config.toml
head_dim = 32
vocab_size = 570
final_lr_fraction = 0.0
Each number is 500 + 25 x the weight over its row's rms, rounded and kept within 0 to 999. Layers, rows and columns count from 0. Numbers have three digits each. The size before them is the row's rms in percent of the matrix's.

# layer 11 MLP gate, 1024x256, rms 0.115, rows 497-511, columns 64-127
101:515490522524487506482497505496509526451480544499496525513482483537503509494506521474493460536478526530491477446486507490501468540475492518506516518493530509497505504466507473499508444523446499
097:529524489496491504519516500482505498512453496471486510552511519522472560517537514507502549533488497456468459548460515460513505495498464483494509479500473530451481488477483493562496492470505516
097:494533479542532481489475497447507453506549460487474481461534523525515488466538555467499520485465483511502470468462508528467503530503520517513464531536529490545461491493481498512524505472510494
098:487509490515495449504492517483511504456473546475477518518529508453488457573469524493509473477511511522504552495519494513501488518489502502509536503474496517532478503501501527511472482504458493
091:543489444518489544531494487502499540509518493505508495459474524513532496543482459465540520495477526497516508505503490462477497490527530494521488458533467438516482511501457438530502527485463480
100:505439539475528496470463473514502484516481538498552488488464511529505512501515473471480493465508532504475506495485527539488521499459502470515492520502472462511493476511486453524456520502511485
103:542522488478493476508484526521508516533493467495498495487495464515482506510511514511505447505502495514500475519563499519489504535474525464513467472481545468492498501525510460487534499500437517
099:489526491479513456560478474531517510509504476501486508490498486524514472479507527517485502520528514482498524496498528483447501452502509492532528527488518471517490451528491496487497537519503468
101:473526489525525504475517520516476502533516463440523469509536509488533528495493483459526500496494527475515485481524506519457510488515549491522511446475524501506522494543512463449512547528508516
106:505556508490496496516503549485544489498529555506462509496475461531467483475497541503516503458485518536508535502460503525521498518438434505491485533505504507528471488500473474534535493557495486
099:533525480510468495498468486498548489463516471554548471503499451508490495469509498426484498509549479498529496499477460511464536494478469508465507509507503528508459505494486509477528509447512533
101:523527520454460503497530486464495479481490503497443541506508489500513479549513541477536537499529507467517507476472469520491498494486481534465541566507492511505500522479514523507458518523476488
106:519520543487509475475521496506495517492490530486491502551494491524535544516473492468484447513485484462502498513476490498538513495480487521470490522512493518497472473511472511502477490470476474
098:502505516529507539501463502485526493553524501500507514476452507508513464465490478494512509552466514522510502497465522494484479494533514492479494478503529499458479494527522470505519516539526479
096:489502494491528496509480519492529499518480498488452484489500553515527476510483504460525515467496461511510512541520541503502512515505527479468534519503494526480466503503472466517513410513544470
# layer 11 MLP up, 1024x256, rms 0.118, rows 497-510, columns 64-127
101:498511507544511515492463492477486475477579493528503502503507546496499483524535513492529491430537427484477512511520500507483520452491493514539466508488470498506465492514487498458501486528531473
099:514545472506510453526466496571483492528540494473495515540479500472471513495515493509497478465466511494432487461465509538470528428474470481475488479493516489525483481541507513469538473467482521
098:508520481512511488506494493501530551557511477511514458482499496469483469476500499512451435490495513513496508487523483527524469487478462491472484492500478506459483516478531468500498470473507497
099:535501455546489473487501488491484515476474503544508501510490480499486488546469530535516495502505501465513462522516487522500506476531505492482459499519528522484519508484476487473516497515474476
098:536560539498495480495523501484527502502514490528502513473516548461514496463483469497477481503491508504522490486475528501518467478466536482485490481518492487467457484495512498442501507509442510
102:491474525500502493519463476496516480458546549488509461497499485559496483470493479454511527494470498537488518505457488482506486523492476510495533517490468494532484524516512449515468487497481470
100:519493504496487476515503520492514477476508485469541564493496489493455491518518484473542540521512505498532524567501501527538520538511490518466502513490469536513467509488472516531519506456490505
110:495516503473500502476479538456510499468483529478510453506476496463528513491514502468517517528499519507512477509473507494487500496474484493495483508485515463519540513559491502505525505462504483
103:497526494480490488538506509522484501493477448506440502498488477470471535484523551493508557528495484491493472481502492484523478485557510533468464505462525476502460485444464486525508489496498543
099:502505524475506540490490499477517465472550508520502509514528487486536515540502479498499522472453542461490521511504479484455537461524490532475438495495456546477509486492476481528471504464520498
104:534526508503520530497482505473494515519517493476470531565506521508468493523525495543505455462505501539544551512476488527537488506526495488530505498536486502509491485495445489494483501530501515
096:485528557520498534506542507479475504530491506530532494519469528501466513462499486470504521500538503489510503524525493492467528490505453476514452491480481540523457539474505502456483543485463466
103:457502513487512454478546477503517490553477499515479457534448453514528515467492554480481471528477495484482462501517506492529499564508485521498482497510511535491515492512506542510527483494533518
100:481518485535529483494473481515523472502529504510516463472432519455455484489485491454489534505485506506478517496517480505526527508508480544523472502507518462478519462481516498497542509457485432
# layer 11 MLP down (transposed), 1024x256, rms 0.109, rows 497-510, columns 64-127
098:512498533501485467520489478452525470506492478511522462468514485484498480502479497505480498498437464516471503488496541492463492511538484487581501529469470492518473520488515501497529504532497500
093:483490491452522508493485475508509506534468530496500463513511496477503485492573525489499557498483540479516497519467498490549470467511447477544505514512460501512486515539492489514475483490492493
104:511561502525550504502439498467500478495509510516494548568531496503513475495511506490465504507508498505505515477474520467481503513445529498494510496441477491519445517532510431506520495510499449
093:460487488508465524502486443438471488439482525470498505521459463519529514495500516494482444482493502487537500544494489517534491538503508476486467491497457537546511477512494511481479518492480517
100:488491502501519493522513519530496535517483477471462513560466490491517483514564486522506486510454495521542546459498467562516510480502504488529488481514491510496475547553487470488523477470516531
096:491469547498536498471485545488545451478519495505489487505475464496499495470498515515496545518475505477512488475458505540434518514503527490530520474521495451469499514531440489546460518470478502
099:494494519506505489441509507498455545502543467501445462477522506508500477458508510531502514502500495480530505494507503514483480446478503510528493507467526498559475480500502497507511496484504503
112:489511518501521469513474473503534507510509518523506521501490488517514481511551526516471518459480499470496559518511515498528464505476482497488497503503514499508517492490499523527520486484495505
100:530467533514483512519475554545469518507489500536511495536454493467465450496488559486518523489515450495496522512476551531531493509544500457470478522514467520496534493528454521513526454539469534
107:471503500486514529495520476530496535470480456483504468484469513514499495537530481454530511520550489460458502504515485529473470500496580511495522512553545499488529515469506508522471506525487482
101:468451476489496493482507505483500503494495515483495475503505462495507484499532468500453532470470507485504509557461541488456478482457509491518478497479471525506474511455481559497546508486523504
097:510487481485478483480455535518461486499508523464504510532463508477447524459470513486521519518472500494553479517479477489511515513524478469497493503536511493547526506499510502539488473489499534
106:502485492525497498490501503469511508504455545466482501512474516491488503548523516495523471495556473503490504520526515500480491491487495507489509526481530450487532477523522533462473522531496495
101:517525529530515519472503501492488549505493553484543430521502481506498492496510517488485458503520538505514544464494470440470521509490526467536497486471506521444515473541512519538501480528474502